config.toml
num_hidden_layers = 14
init_std_qkv = 0.0143
optimizer = "muon_variant"
dataset = "wikipedia_en"
Each number is 200 + 20 x the weight over the matrix's rms, rounded and kept within 0 to 999. Layers, rows and columns count from 0.

# up: layer 5 MLP up, 256x64, rms 0.214, rows 106-158, columns 0-63
# down: layer 5 MLP down (transposed), 256x64, rms 0.0939, rows 106-157, columns 0-63
up106,191,190,209,204,204,208,139,205,222,203,217,213,193,166,220,207,165,167,213,214,236,185,213,184,166,194,185,219,239,197,181,201,208,210,218,200,208,225,186,186,196,186,230,207,180,226,181,188,189,230,230,180,172,208,248,183,175,190,215,225,184,210,212,187
down106,196,184,153,195,195,195,207,182,197,184,194,227,198,217,174,214,219,208,173,216,172,227,212,218,218,198,209,188,217,194,207,207,179,223,209,200,225,215,199,183,200,192,177,188,213,222,205,218,204,191,196,199,225,207,180,189,189,191,168,206,196,216,199,216
up107,208,172,232,183,220,191,195,179,212,199,201,212,221,211,193,193,207,188,190,223,194,207,217,204,182,214,210,186,214,198,177,191,193,207,198,192,169,192,208,199,217,200,191,193,236,202,177,179,215,181,198,197,218,191,207,214,207,195,211,205,243,196,179,188
down107,218,202,213,205,175,213,208,189,232,215,196,217,194,216,223,218,205,183,208,166,158,178,190,206,225,180,221,195,179,217,207,192,199,201,213,201,157,201,194,200,168,208,199,198,207,187,196,181,172,194,216,211,199,238,187,209,196,246,198,173,185,224,172,223
up108,161,168,205,205,227,189,173,209,209,217,217,194,204,177,194,220,205,191,213,209,225,179,216,200,191,208,206,200,198,200,210,191,211,215,204,213,213,178,170,205,179,209,206,175,196,195,192,219,194,211,196,200,167,180,220,207,183,196,186,209,213,202,221,207
down108,212,213,190,227,215,207,212,188,214,197,212,181,186,225,196,178,204,175,205,181,191,212,178,170,208,205,224,221,195,194,203,207,210,179,202,188,201,225,215,194,179,163,211,208,254,217,203,196,206,195,181,188,197,223,214,209,202,171,210,188,207,174,196,181
up109,230,179,208,210,182,186,193,242,203,149,182,222,205,194,223,215,213,149,192,210,213,211,207,213,254,189,222,223,220,187,209,148,202,166,180,166,235,206,220,196,217,186,184,212,168,184,214,207,170,241,212,162,233,210,171,216,186,159,204,178,246,171,209,197
down109,193,177,195,207,215,201,176,190,217,190,189,157,211,167,224,266,231,217,165,163,187,224,205,195,197,218,186,212,209,167,194,152,205,224,209,159,215,185,217,248,238,208,194,203,222,166,234,183,195,196,212,189,188,185,249,168,181,212,190,214,174,222,208,201
up110,185,220,188,202,207,202,186,213,213,201,200,241,182,230,168,194,219,187,200,206,211,214,190,196,197,207,223,200,208,222,192,214,189,179,183,206,213,196,218,175,215,182,195,187,192,225,205,220,173,197,217,184,237,212,199,184,167,178,167,199,195,202,194,200
down110,177,215,232,187,185,213,195,191,180,220,202,167,167,209,182,187,222,208,208,208,198,198,186,198,198,215,184,172,186,195,204,197,203,198,177,205,217,214,186,229,188,197,229,224,185,223,237,202,185,178,212,177,205,204,204,210,209,196,190,219,195,188,215,211
up111,204,206,177,234,208,194,191,210,151,206,206,180,252,220,177,175,187,226,200,212,192,158,186,215,211,227,180,219,173,225,211,189,208,211,202,238,161,211,219,218,221,201,210,182,203,199,167,198,165,220,250,255,240,202,177,191,188,170,142,176,177,226,174,198
down111,251,216,186,226,172,224,206,192,203,183,228,200,196,227,217,190,255,187,157,194,175,158,208,163,188,165,208,210,176,209,194,187,205,199,204,196,177,235,201,180,217,229,225,207,254,179,210,200,183,224,196,221,226,201,185,218,195,149,201,187,170,207,193,174
up112,192,208,208,203,185,201,203,190,201,135,179,187,221,192,232,197,227,248,195,207,179,180,215,199,198,164,156,235,219,203,196,190,216,188,209,164,215,192,200,216,206,177,178,230,173,233,204,214,165,207,231,196,187,232,222,176,206,208,183,211,193,173,239,220
down112,225,178,199,212,179,171,202,218,198,153,190,216,229,204,207,205,216,187,215,195,183,204,196,162,209,223,196,186,184,192,186,177,200,209,234,214,175,194,149,191,215,193,187,160,195,207,231,238,191,226,197,195,193,219,212,193,222,236,226,191,212,222,179,195
up113,187,203,185,200,198,193,191,224,210,233,192,212,208,196,213,219,211,197,210,207,179,201,186,200,183,209,233,186,173,219,241,238,189,190,155,180,198,194,212,178,192,213,208,187,184,167,247,214,191,218,201,190,198,199,170,222,191,187,176,211,164,208,202,208
down113,188,210,132,218,210,188,224,173,189,202,160,191,213,214,202,150,239,212,147,253,178,190,193,195,226,198,194,177,192,178,196,201,196,204,195,178,198,204,231,215,186,163,217,220,231,204,248,198,218,169,185,219,198,155,218,204,218,243,190,237,186,236,195,194
up114,193,225,207,180,202,191,169,216,185,179,186,221,219,221,185,209,212,217,151,177,172,203,187,185,214,214,226,172,201,213,191,176,182,227,210,190,238,173,232,174,183,194,211,175,211,208,200,181,213,177,207,239,193,168,208,210,237,211,221,220,192,208,198,220
down114,207,197,257,195,199,218,222,214,198,181,207,196,190,200,180,200,189,166,198,218,198,199,195,186,210,183,210,215,222,173,264,186,180,190,194,198,192,195,202,222,190,193,213,230,230,236,218,181,184,212,215,174,163,192,217,197,174,200,206,162,182,172,203,219
up115,233,182,181,201,215,185,195,191,208,218,171,234,223,180,179,204,189,196,199,198,197,204,191,226,196,218,203,204,204,224,197,220,195,213,251,230,195,158,174,207,203,197,189,222,173,201,179,208,203,203,200,223,206,180,179,184,152,207,181,210,181,197,203,224
down115,196,212,190,200,195,192,199,204,198,200,218,191,172,229,217,181,209,198,208,192,190,224,191,182,228,174,212,194,223,188,174,211,207,186,179,182,215,234,217,193,195,211,223,202,194,217,221,218,187,236,187,153,210,188,190,192,199,183,198,192,168,192,214,200
up116,172,208,203,208,218,181,196,196,241,228,201,183,188,235,163,198,221,238,208,212,207,181,226,213,194,182,191,191,157,168,185,219,206,192,185,213,188,169,178,183,213,199,197,197,168,230,191,206,192,175,220,200,176,195,198,240,216,195,170,209,219,250,190,223
down116,208,196,187,204,197,212,192,193,195,220,192,211,187,211,190,179,187,205,205,218,236,189,202,200,205,216,211,194,219,204,173,193,195,210,176,202,214,197,188,194,188,213,206,223,171,205,187,212,190,192,201,212,222,197,216,200,202,196,205,208,205,190,167,174
up117,205,188,193,150,207,182,183,206,200,169,175,195,200,228,186,206,220,227,196,226,238,210,215,186,197,185,190,194,210,200,173,200,217,211,201,186,222,203,193,147,213,190,208,204,202,212,226,228,189,182,207,193,231,182,236,206,178,198,186,191,230,194,186,202
down117,196,192,206,198,176,238,191,179,156,230,208,212,183,224,203,209,234,219,184,211,190,179,195,236,187,182,253,192,231,202,224,204,176,174,168,196,240,157,202,227,195,177,227,196,193,200,235,213,208,151,176,161,196,185,173,180,173,221,149,194,229,235,244,217
up118,203,208,147,190,239,182,173,205,190,204,189,204,159,202,230,205,192,202,178,216,193,227,216,209,197,192,205,212,183,194,167,214,219,205,189,190,216,210,182,192,170,238,204,176,191,210,220,239,194,214,182,195,205,179,196,201,226,217,189,236,178,191,199,191
down118,194,168,190,203,177,240,240,225,208,207,207,253,246,226,142,201,201,225,251,149,137,168,169,205,151,225,173,225,206,187,193,212,214,173,167,212,194,192,216,214,244,202,126,201,219,174,189,150,163,181,261,209,182,222,198,215,201,214,229,182,232,226,180,205
up119,199,184,201,221,198,194,204,201,167,225,180,170,198,177,207,238,203,202,183,238,185,199,257,222,190,200,219,210,203,189,188,199,215,218,200,152,153,193,161,171,173,198,186,193,186,233,204,208,209,200,198,184,190,222,206,219,240,214,212,186,210,162,184,207
down119,203,224,207,203,173,222,192,224,191,164,206,213,174,177,192,208,235,189,170,202,173,215,193,189,202,195,183,173,180,229,200,206,216,214,185,237,215,201,227,223,184,164,182,219,218,173,216,183,170,173,220,201,216,205,218,197,238,179,190,182,210,208,225,211
up120,203,183,213,203,208,188,205,214,210,190,203,187,182,199,185,169,212,205,207,187,188,174,176,202,196,190,214,209,228,185,216,212,238,225,178,198,184,183,200,193,201,221,197,211,184,206,190,186,188,218,204,229,172,198,197,221,203,169,197,224,241,163,199,198
down120,215,177,195,189,227,183,185,205,202,192,198,194,237,194,196,171,210,206,208,198,195,157,187,240,192,206,197,223,216,184,224,217,185,216,159,224,195,187,190,198,202,211,174,204,195,216,188,201,192,226,214,196,196,187,212,178,229,201,189,188,207,211,213,198
up121,163,195,217,225,218,227,179,192,220,231,193,193,198,187,218,201,160,188,204,208,200,158,200,252,166,223,224,236,175,181,210,178,204,210,170,199,227,217,186,187,219,205,157,195,172,210,167,178,220,203,228,248,164,211,191,247,206,168,196,193,190,194,173,241
down121,173,234,215,199,240,225,146,191,231,238,184,227,180,225,210,200,150,154,191,284,219,209,228,250,201,226,166,258,223,181,211,159,177,191,180,221,227,221,219,172,215,233,150,192,150,167,159,227,232,187,191,200,186,211,180,188,131,213,162,237,184,181,189,213
up122,183,163,187,193,243,211,175,215,214,215,217,194,196,207,184,213,205,199,168,217,172,198,187,192,188,191,205,202,185,214,230,174,214,177,231,205,212,205,242,165,215,167,216,188,178,200,193,211,224,200,219,216,210,199,218,209,206,155,223,210,174,203,170,203
down122,220,204,212,224,206,227,212,215,212,187,211,201,218,182,191,241,193,213,186,213,205,210,184,185,155,180,211,186,179,205,219,203,186,194,228,206,178,175,236,188,215,188,197,213,211,198,177,211,183,204,204,207,178,186,188,217,203,178,198,189,182,209,195,185
up123,185,208,240,196,226,190,192,175,189,226,200,208,195,187,189,213,184,197,166,229,168,232,213,169,186,228,195,187,207,238,190,176,214,196,207,187,219,217,199,193,218,201,193,171,186,166,217,212,220,199,188,218,174,201,207,225,177,185,209,219,187,182,188,241
down123,235,194,189,228,200,196,232,200,197,206,190,216,203,189,203,225,170,185,200,224,241,184,180,171,194,189,213,194,191,168,222,183,193,209,210,209,162,212,190,200,195,198,231,212,225,174,211,197,181,209,208,197,195,204,213,221,198,186,181,189,222,171,190,181
up124,166,199,215,181,197,191,210,222,225,168,188,178,196,189,225,185,199,205,212,193,229,194,202,199,222,194,175,169,184,189,182,202,194,212,203,206,227,213,173,199,218,238,227,168,164,192,212,177,219,197,184,208,219,226,227,190,176,215,197,229,214,205,175,206
down124,212,223,181,221,177,227,237,222,229,175,199,220,215,154,179,210,196,167,160,180,233,209,195,212,186,175,205,199,203,227,179,230,192,198,221,190,253,163,221,207,200,206,197,208,200,207,187,182,187,201,197,255,203,195,194,156,202,181,226,208,171,208,213,131
up125,195,171,208,199,179,217,189,197,170,209,171,179,194,160,226,191,207,200,158,204,193,170,203,218,191,175,212,235,211,196,243,196,227,219,194,192,182,228,188,192,164,184,206,220,186,214,220,208,200,203,208,212,196,224,215,193,193,196,179,199,214,191,212,207
down125,197,193,206,200,182,188,119,201,198,197,188,189,172,198,212,189,217,249,202,194,225,213,190,169,218,217,206,174,193,224,210,199,208,207,208,222,208,195,198,181,210,189,191,201,193,204,218,161,216,210,219,196,208,195,186,189,198,227,181,232,191,223,216,201
up126,156,192,189,204,178,217,213,195,182,196,204,199,183,191,209,170,216,174,209,243,210,182,217,231,186,202,194,197,208,185,217,195,204,204,217,191,176,226,185,225,167,213,207,211,173,217,216,208,199,197,222,230,192,224,211,202,187,202,197,163,192,171,214,223
down126,165,189,197,194,224,175,180,200,203,239,217,219,169,221,222,171,217,195,220,197,207,188,221,224,188,190,183,175,221,180,197,165,212,215,222,184,200,229,197,198,227,186,192,223,180,204,212,184,192,180,221,223,162,173,204,195,187,240,222,229,172,188,207,194
up127,171,166,254,173,228,177,210,210,209,212,203,205,194,229,204,197,209,193,190,193,188,199,222,206,180,194,209,190,204,218,243,204,207,175,174,193,220,208,212,193,181,201,193,180,206,199,202,187,187,180,197,193,224,176,181,210,220,207,192,209,167,183,191,256
down127,194,176,177,193,187,201,207,174,204,180,225,212,206,181,196,216,211,200,177,197,185,160,228,196,192,180,196,247,201,184,244,235,204,210,201,189,197,239,234,204,165,187,203,175,208,192,193,199,192,215,203,239,202,192,200,175,200,235,180,196,206,193,214,192
up128,198,217,183,161,191,190,203,183,164,210,193,204,208,209,231,174,189,186,173,226,225,177,225,208,195,188,198,193,176,201,219,213,209,195,193,229,211,199,227,185,182,190,236,215,164,193,185,195,183,213,202,202,199,189,222,205,175,243,182,217,242,214,209,218
down128,184,182,209,184,201,211,185,215,214,202,202,177,205,207,197,186,175,191,206,190,168,213,190,224,212,204,179,193,201,206,168,214,209,207,217,206,200,201,222,200,204,190,206,190,191,192,173,203,187,213,184,199,195,205,215,199,237,209,204,225,201,191,199,225
up129,188,220,177,174,219,194,190,195,203,176,204,205,227,230,205,191,239,242,212,155,153,212,193,222,198,209,190,151,164,220,172,206,196,191,175,199,224,202,184,195,189,202,168,175,215,203,196,191,198,160,197,237,226,183,193,225,229,244,200,209,194,218,187,219
down129,195,224,184,243,155,197,241,196,200,169,166,211,178,177,197,211,188,229,217,239,203,275,232,243,237,186,164,237,182,166,181,193,172,165,215,191,124,206,194,205,192,193,204,204,252,232,202,149,184,225,176,163,212,247,151,185,191,218,241,206,183,230,213,151
up130,201,201,199,186,199,203,164,245,167,217,218,206,193,221,240,203,192,175,190,221,220,207,204,186,205,187,225,221,179,165,181,191,221,181,187,222,192,242,196,185,236,230,187,167,172,192,195,184,195,227,205,153,191,192,202,236,170,234,189,211,174,183,197,200
down130,186,200,177,195,192,213,170,224,184,180,203,215,190,231,180,219,190,228,182,213,211,221,159,167,204,242,197,210,231,207,178,212,197,217,215,193,189,205,229,185,201,206,208,212,197,226,182,211,213,201,192,192,208,196,187,165,190,150,198,197,201,193,230,217
up131,208,201,196,206,209,187,195,212,214,173,191,182,161,172,271,167,167,258,210,218,259,198,215,205,206,252,172,200,213,228,197,161,192,193,208,219,191,186,196,202,196,163,199,204,186,208,234,130,217,198,238,177,147,163,168,221,193,195,230,198,243,172,242,184
down131,185,197,208,211,178,177,230,167,237,236,224,223,201,194,204,134,122,224,190,270,197,196,240,201,240,204,217,200,238,232,247,181,186,178,197,191,192,220,174,171,182,191,247,207,189,214,202,175,209,244,224,166,214,142,198,236,152,182,192,135,232,188,206,154
up132,185,219,209,178,197,204,204,245,214,217,177,223,205,201,187,186,226,205,217,227,224,214,233,200,188,242,178,178,210,201,180,200,185,177,235,203,199,169,152,199,186,178,175,228,197,228,175,225,197,187,189,208,172,200,222,191,199,208,171,219,179,188,182,223
down132,183,187,171,228,210,187,220,182,200,204,183,217,188,203,202,224,210,211,220,194,214,239,182,183,229,219,192,218,235,212,177,206,220,183,212,177,209,183,223,176,226,202,181,203,176,185,184,230,189,219,180,145,185,196,199,221,193,224,208,187,157,170,210,206
up133,220,192,204,171,162,201,157,226,175,199,201,183,194,196,192,234,244,171,225,216,212,215,209,236,176,184,202,223,241,174,162,217,200,204,209,158,195,152,184,190,201,214,233,193,170,200,238,253,171,198,214,203,220,196,175,170,179,193,207,219,233,172,230,189
down133,190,188,204,168,183,225,169,178,195,229,185,250,185,206,239,203,210,202,164,209,165,195,219,200,216,177,219,202,216,185,207,215,191,224,232,215,222,218,174,200,188,208,188,193,195,154,228,209,170,170,178,193,226,239,182,207,175,196,149,222,221,217,223,189
up134,223,208,230,201,192,190,212,218,210,187,155,180,210,191,211,165,186,231,206,206,178,229,213,191,187,196,175,168,244,179,186,227,200,218,200,222,202,173,169,188,193,198,168,219,169,183,163,210,212,178,204,244,217,207,197,191,159,221,228,238,235,226,212,182
down134,215,236,179,198,171,207,185,183,204,204,214,205,212,196,200,196,207,198,191,180,172,199,213,207,226,204,180,246,207,214,216,172,212,201,180,164,193,192,188,183,191,212,208,201,253,198,225,183,195,215,207,208,206,218,217,202,208,153,214,228,192,204,157,170
up135,195,184,213,180,215,188,161,212,211,194,219,194,204,196,206,191,226,169,196,194,202,214,170,240,198,219,179,212,224,188,217,202,242,198,192,187,187,220,173,193,208,192,195,194,163,199,197,239,230,222,237,171,182,247,194,195,218,201,178,208,193,159,164,217
down135,190,204,239,167,192,167,184,205,245,173,187,216,198,178,173,177,224,216,189,184,171,209,201,201,216,184,192,187,180,187,218,186,213,226,217,206,174,178,207,197,199,201,241,175,196,190,231,206,184,210,193,164,182,176,230,254,186,255,193,208,209,196,201,239
up136,226,171,172,199,195,193,191,195,168,206,207,202,216,177,227,209,223,170,216,226,189,192,205,195,200,187,235,210,255,208,174,213,206,185,203,186,231,176,190,213,201,214,182,190,174,186,171,218,164,204,193,208,258,211,200,204,199,228,217,200,164,171,202,194
down136,195,189,165,201,207,206,195,176,195,213,190,220,190,203,230,189,210,184,202,195,233,205,187,189,203,200,209,211,221,224,173,233,214,188,208,176,196,235,200,200,167,173,201,216,198,212,162,217,222,194,230,189,213,179,201,205,196,189,191,208,169,205,210,177
up137,205,228,201,205,207,204,216,199,214,220,222,211,202,227,203,210,189,212,185,212,199,234,189,200,194,237,215,164,206,201,176,186,203,199,219,159,187,213,191,189,219,171,188,201,204,202,193,216,197,189,220,170,210,182,173,212,171,192,191,219,185,172,192,192
down137,194,219,185,215,188,150,183,187,212,167,188,192,196,199,198,153,214,220,206,196,208,237,180,165,208,207,192,201,191,232,170,215,195,195,212,227,218,209,209,190,218,209,176,217,213,206,227,190,198,188,188,197,201,180,212,192,212,231,189,245,170,212,186,215
up138,231,218,190,205,200,200,175,178,174,207,176,194,232,234,225,249,227,196,225,205,128,182,180,210,172,239,267,190,207,192,220,221,232,164,166,159,186,197,219,194,168,189,178,232,184,175,165,199,187,198,223,183,237,182,175,214,225,200,204,206,144,151,225,239
down138,229,249,202,190,168,222,177,215,173,202,133,230,228,155,185,238,211,161,175,244,156,246,197,215,170,241,219,137,181,212,174,219,219,180,178,201,194,218,194,185,176,143,213,246,249,183,147,213,174,178,190,229,233,233,204,157,242,211,209,209,216,152,264,212
up139,188,222,177,185,236,175,205,195,197,204,210,180,217,206,239,204,185,226,211,219,185,204,230,224,205,193,196,181,225,216,186,207,165,193,162,171,189,176,193,196,180,187,194,212,195,214,210,180,196,199,199,210,162,213,195,225,207,215,187,186,222,204,186,206
down139,194,185,205,185,211,200,181,206,195,211,217,208,185,199,195,185,189,203,207,216,209,204,203,209,207,210,210,211,218,204,195,213,191,199,182,196,207,181,198,208,195,184,202,190,182,195,199,191,202,202,203,221,194,197,194,201,212,191,197,195,214,205,191,207
up140,191,202,203,230,200,212,178,216,226,211,237,207,203,204,225,206,217,203,190,184,204,224,202,189,203,203,197,216,181,191,199,210,188,210,191,226,177,211,184,196,203,190,195,197,182,193,178,182,173,189,191,189,213,197,186,202,179,207,205,229,167,196,191,196
down140,202,201,203,213,191,196,218,189,198,197,200,200,216,200,197,190,195,202,212,207,195,203,198,208,187,202,190,203,202,201,180,195,187,210,189,190,191,173,222,207,178,196,197,221,199,216,195,200,208,195,221,199,173,203,217,174,206,217,197,197,205,216,185,215
up141,197,182,186,193,177,188,191,172,198,209,168,213,198,173,219,190,168,227,170,247,208,213,180,215,216,220,187,243,199,234,202,200,214,214,211,235,222,182,190,218,179,216,171,222,173,219,200,188,195,215,191,222,175,226,200,229,184,172,174,171,194,222,203,211
down141,208,222,195,219,242,203,222,196,201,235,224,203,201,194,178,157,193,175,213,219,190,169,194,158,197,202,210,212,226,212,187,165,193,175,203,225,206,211,191,221,239,225,208,187,179,197,195,185,171,199,184,187,159,199,224,242,205,221,202,208,188,186,183,177
up142,182,182,173,164,212,166,233,195,192,187,210,225,179,171,233,228,222,192,172,184,212,192,210,204,177,204,210,210,210,192,204,243,176,209,195,238,205,211,238,184,192,226,219,157,189,199,217,197,180,195,215,174,222,199,234,198,203,191,170,180,209,200,197,211
down142,207,204,174,163,231,147,198,203,209,196,216,238,167,220,230,220,173,211,213,174,208,198,201,168,163,183,215,201,233,162,168,221,205,224,221,232,230,190,259,165,188,207,221,202,223,198,191,207,213,202,166,192,199,169,241,155,195,200,197,222,197,209,179,206
up143,203,214,210,177,195,197,160,186,167,183,208,193,176,218,210,170,197,205,195,179,213,203,206,182,211,224,204,172,182,247,197,217,207,206,214,196,204,243,184,193,221,203,207,190,172,200,190,205,196,215,221,218,230,166,187,219,196,191,228,229,187,172,167,227
down143,175,191,263,219,182,226,159,235,186,191,220,202,170,198,187,171,195,183,205,180,220,216,219,170,214,223,201,170,169,176,198,225,196,190,205,191,217,241,223,244,201,181,212,178,194,209,192,172,239,187,211,215,197,210,199,185,204,228,188,191,225,191,182,175
up144,198,196,177,198,225,184,217,171,208,215,181,209,183,184,175,216,234,198,188,193,191,186,230,197,197,212,217,211,193,218,202,192,194,202,197,203,231,175,203,190,211,222,205,186,193,173,187,225,219,211,190,237,204,195,196,213,200,206,216,156,210,170,166,217
down144,196,203,189,217,167,215,204,230,169,225,222,188,215,182,209,186,158,217,183,181,189,187,209,195,203,205,186,206,201,211,184,195,210,214,207,218,199,225,194,228,213,212,180,183,228,202,167,182,200,209,216,211,191,201,212,215,189,208,179,216,171,202,172,200
up145,209,188,197,143,237,177,233,196,215,204,189,202,195,217,181,209,191,201,184,205,169,229,213,185,200,206,188,177,215,198,180,211,219,217,225,162,183,178,217,200,227,195,212,184,217,199,213,174,181,198,183,187,214,214,183,202,219,181,197,213,226,187,217,202
down145,203,245,251,225,208,207,178,237,196,229,206,213,183,162,216,208,204,196,202,165,195,184,235,188,206,182,185,219,200,199,183,184,185,216,231,210,171,202,224,188,196,179,227,193,200,190,178,190,225,211,183,233,180,217,189,179,192,195,200,202,175,186,198,162
up146,214,243,218,226,221,222,198,195,217,209,181,202,196,254,164,215,178,187,187,219,227,228,194,207,185,224,164,199,205,186,180,183,189,195,171,197,193,195,234,185,212,173,232,197,215,192,183,198,204,207,208,198,195,175,198,160,172,204,183,214,190,210,203,209
down146,222,179,183,185,195,180,201,201,207,192,201,204,205,185,150,161,216,208,182,188,207,183,198,193,210,215,200,216,193,224,172,192,232,192,218,216,224,217,195,216,204,175,209,186,179,206,205,239,185,214,208,167,206,209,224,210,210,213,183,198,178,220,188,223
up147,207,209,219,255,187,224,178,216,233,197,194,170,159,218,230,240,198,229,200,178,211,171,223,204,171,201,197,195,166,182,180,224,191,174,189,239,242,185,175,204,207,221,161,184,198,196,174,160,203,191,211,191,210,188,170,209,238,191,199,225,185,215,208,212
down147,201,209,203,190,207,195,172,203,204,216,224,231,228,201,196,190,187,198,209,206,186,189,191,210,182,220,221,207,194,214,191,210,187,198,173,193,206,173,197,182,206,194,193,199,191,182,201,224,182,188,223,196,203,209,196,224,212,209,189,201,205,215,183,200
up148,163,185,214,217,202,232,208,212,201,165,183,170,190,209,212,201,204,189,200,237,182,196,203,231,183,187,190,163,181,196,205,210,204,216,213,173,196,200,206,191,230,239,177,231,188,162,223,146,205,196,204,218,185,205,203,219,217,209,210,236,227,205,173,184
down148,179,210,196,216,195,219,197,193,210,204,213,200,208,192,186,199,187,213,232,206,165,187,203,225,203,203,224,190,187,206,197,211,203,191,199,199,192,193,191,200,202,209,174,218,173,186,229,205,169,201,193,205,202,200,207,207,184,200,183,197,201,218,199,199
up149,230,206,185,201,211,197,222,212,150,219,184,176,215,241,199,224,215,210,193,184,183,190,190,179,169,228,188,208,196,187,189,163,182,207,210,188,192,238,204,169,221,212,181,196,227,212,197,206,194,192,235,207,203,228,185,225,178,156,195,216,199,189,214,205
down149,228,193,198,226,229,201,211,197,235,198,203,210,204,207,210,198,176,204,185,202,204,192,203,183,215,204,216,177,179,192,198,199,224,191,205,164,190,224,194,201,198,187,223,177,204,201,184,199,203,186,200,180,222,202,182,206,202,196,210,202,202,164,199,195
up150,184,214,232,233,217,181,183,199,211,195,170,213,186,192,210,236,184,207,219,191,222,196,227,190,194,190,218,183,204,203,206,188,198,183,192,210,170,189,205,199,187,177,199,202,227,189,195,197,192,183,188,228,191,176,192,199,198,227,202,204,220,214,168,193
down150,216,227,169,174,220,179,235,158,165,202,223,213,217,180,241,182,193,184,169,189,146,220,197,189,211,203,179,216,200,222,225,170,200,216,201,152,218,225,196,217,207,208,228,187,186,221,186,171,178,209,202,200,173,250,232,205,230,218,179,213,194,178,206,205
up151,192,211,222,242,243,176,165,165,181,181,188,208,178,248,229,222,214,190,226,220,216,198,192,232,196,199,190,173,194,218,190,181,179,181,138,201,190,200,232,187,201,205,224,222,175,205,174,203,200,160,177,176,229,216,203,197,208,226,188,209,231,202,199,190
down151,178,212,182,186,196,173,164,190,193,192,185,201,181,202,181,221,232,240,204,217,165,217,172,239,226,231,203,236,193,211,189,201,210,208,171,190,200,191,218,178,219,208,155,245,167,231,198,222,195,190,177,178,228,213,181,200,172,211,191,183,225,183,220,214
up152,183,217,251,213,185,189,181,208,161,146,200,183,178,177,225,192,194,216,221,213,218,189,169,235,186,229,157,212,192,200,217,190,202,244,191,202,158,215,236,226,209,206,247,224,211,220,188,154,194,235,209,195,164,202,205,211,190,184,196,179,157,184,211,223
down152,230,188,172,201,176,222,225,222,181,227,211,218,214,231,192,178,178,235,192,173,206,227,238,177,152,195,206,163,216,198,198,203,227,193,169,195,246,215,234,190,182,207,144,211,211,226,170,182,241,187,166,236,226,220,174,223,196,146,183,211,192,190,196,156
up153,189,219,187,231,195,233,239,183,211,173,213,199,185,184,227,193,166,193,193,182,183,233,223,209,178,207,215,196,209,221,214,196,194,213,183,181,184,207,214,198,193,206,202,203,179,198,174,192,213,195,235,228,208,209,188,190,208,154,187,182,209,174,176,223
down153,219,200,215,180,182,207,190,196,202,178,217,191,212,183,199,202,183,211,188,203,202,207,172,221,193,212,215,186,214,210,199,200,187,206,220,189,210,211,191,213,225,205,188,177,198,176,198,204,189,184,225,204,207,213,194,179,222,203,202,210,193,198,183,201
up154,203,193,196,180,178,180,218,204,210,201,199,189,235,178,209,212,209,200,205,229,190,186,221,175,172,168,213,196,190,208,196,211,201,195,207,197,224,189,169,186,219,196,199,204,223,188,202,208,164,214,223,194,205,203,201,219,206,225,200,196,205,225,168,185
down154,193,259,159,221,202,206,187,185,210,181,222,228,133,192,217,199,218,172,197,189,240,210,194,174,216,224,204,176,178,180,158,198,213,183,199,182,261,223,229,191,196,192,206,243,194,197,219,170,218,198,184,191,210,212,191,229,222,220,160,188,186,187,178,179
up155,220,218,206,185,198,163,192,213,194,180,203,216,174,184,233,178,165,207,216,156,206,197,192,228,181,234,189,184,238,194,224,198,199,216,198,205,197,170,199,207,191,218,200,175,174,185,172,180,216,229,209,236,136,201,219,208,188,237,202,198,195,187,221,195
down155,165,224,191,194,180,177,205,197,224,239,233,186,150,214,170,206,221,252,190,203,200,193,230,160,208,168,215,179,200,221,192,204,178,249,176,178,233,180,207,217,197,184,218,195,186,239,183,193,228,180,137,158,212,170,196,195,165,187,233,238,217,225,236,194
up156,195,156,159,203,228,164,174,208,217,230,203,232,186,220,186,217,164,227,202,216,225,210,194,207,224,188,167,235,199,204,165,250,175,193,212,195,242,216,206,185,192,223,160,207,183,163,186,181,204,231,222,217,215,199,148,222,183,189,205,226,207,196,161,220
down156,191,182,228,181,196,205,193,233,201,201,222,215,196,177,202,196,167,200,239,215,166,176,191,211,196,183,187,190,186,191,202,196,245,199,213,228,216,197,173,217,226,209,197,180,207,202,204,217,163,218,201,185,161,202,183,226,206,206,220,227,178,219,178,189
up157,210,166,200,180,191,211,179,220,184,216,207,194,236,214,204,197,203,209,138,177,177,200,209,196,200,224,183,212,178,210,193,198,214,247,204,195,204,217,217,197,226,203,197,180,201,226,193,163,207,227,209,214,192,219,197,189,206,190,190,204,197,188,205,186
down157,178,219,218,239,186,234,189,205,202,225,220,176,226,217,258,169,162,223,202,159,206,201,201,206,179,209,186,186,219,235,194,166,197,215,189,187,177,209,194,207,192,185,204,219,221,207,172,169,192,202,184,221,188,205,219,169,186,187,223,215,186,185,194,203
up158,189,218,194,189,226,199,179,194,171,187,210,176,200,217,192,182,224,223,199,210,187,204,198,255,190,225,186,192,189,202,184,215,215,206,164,200,178,184,215,215,173,180,206,193,232,221,204,180,195,172,207,174,232,189,215,189,212,216,207,213,180,201,207,230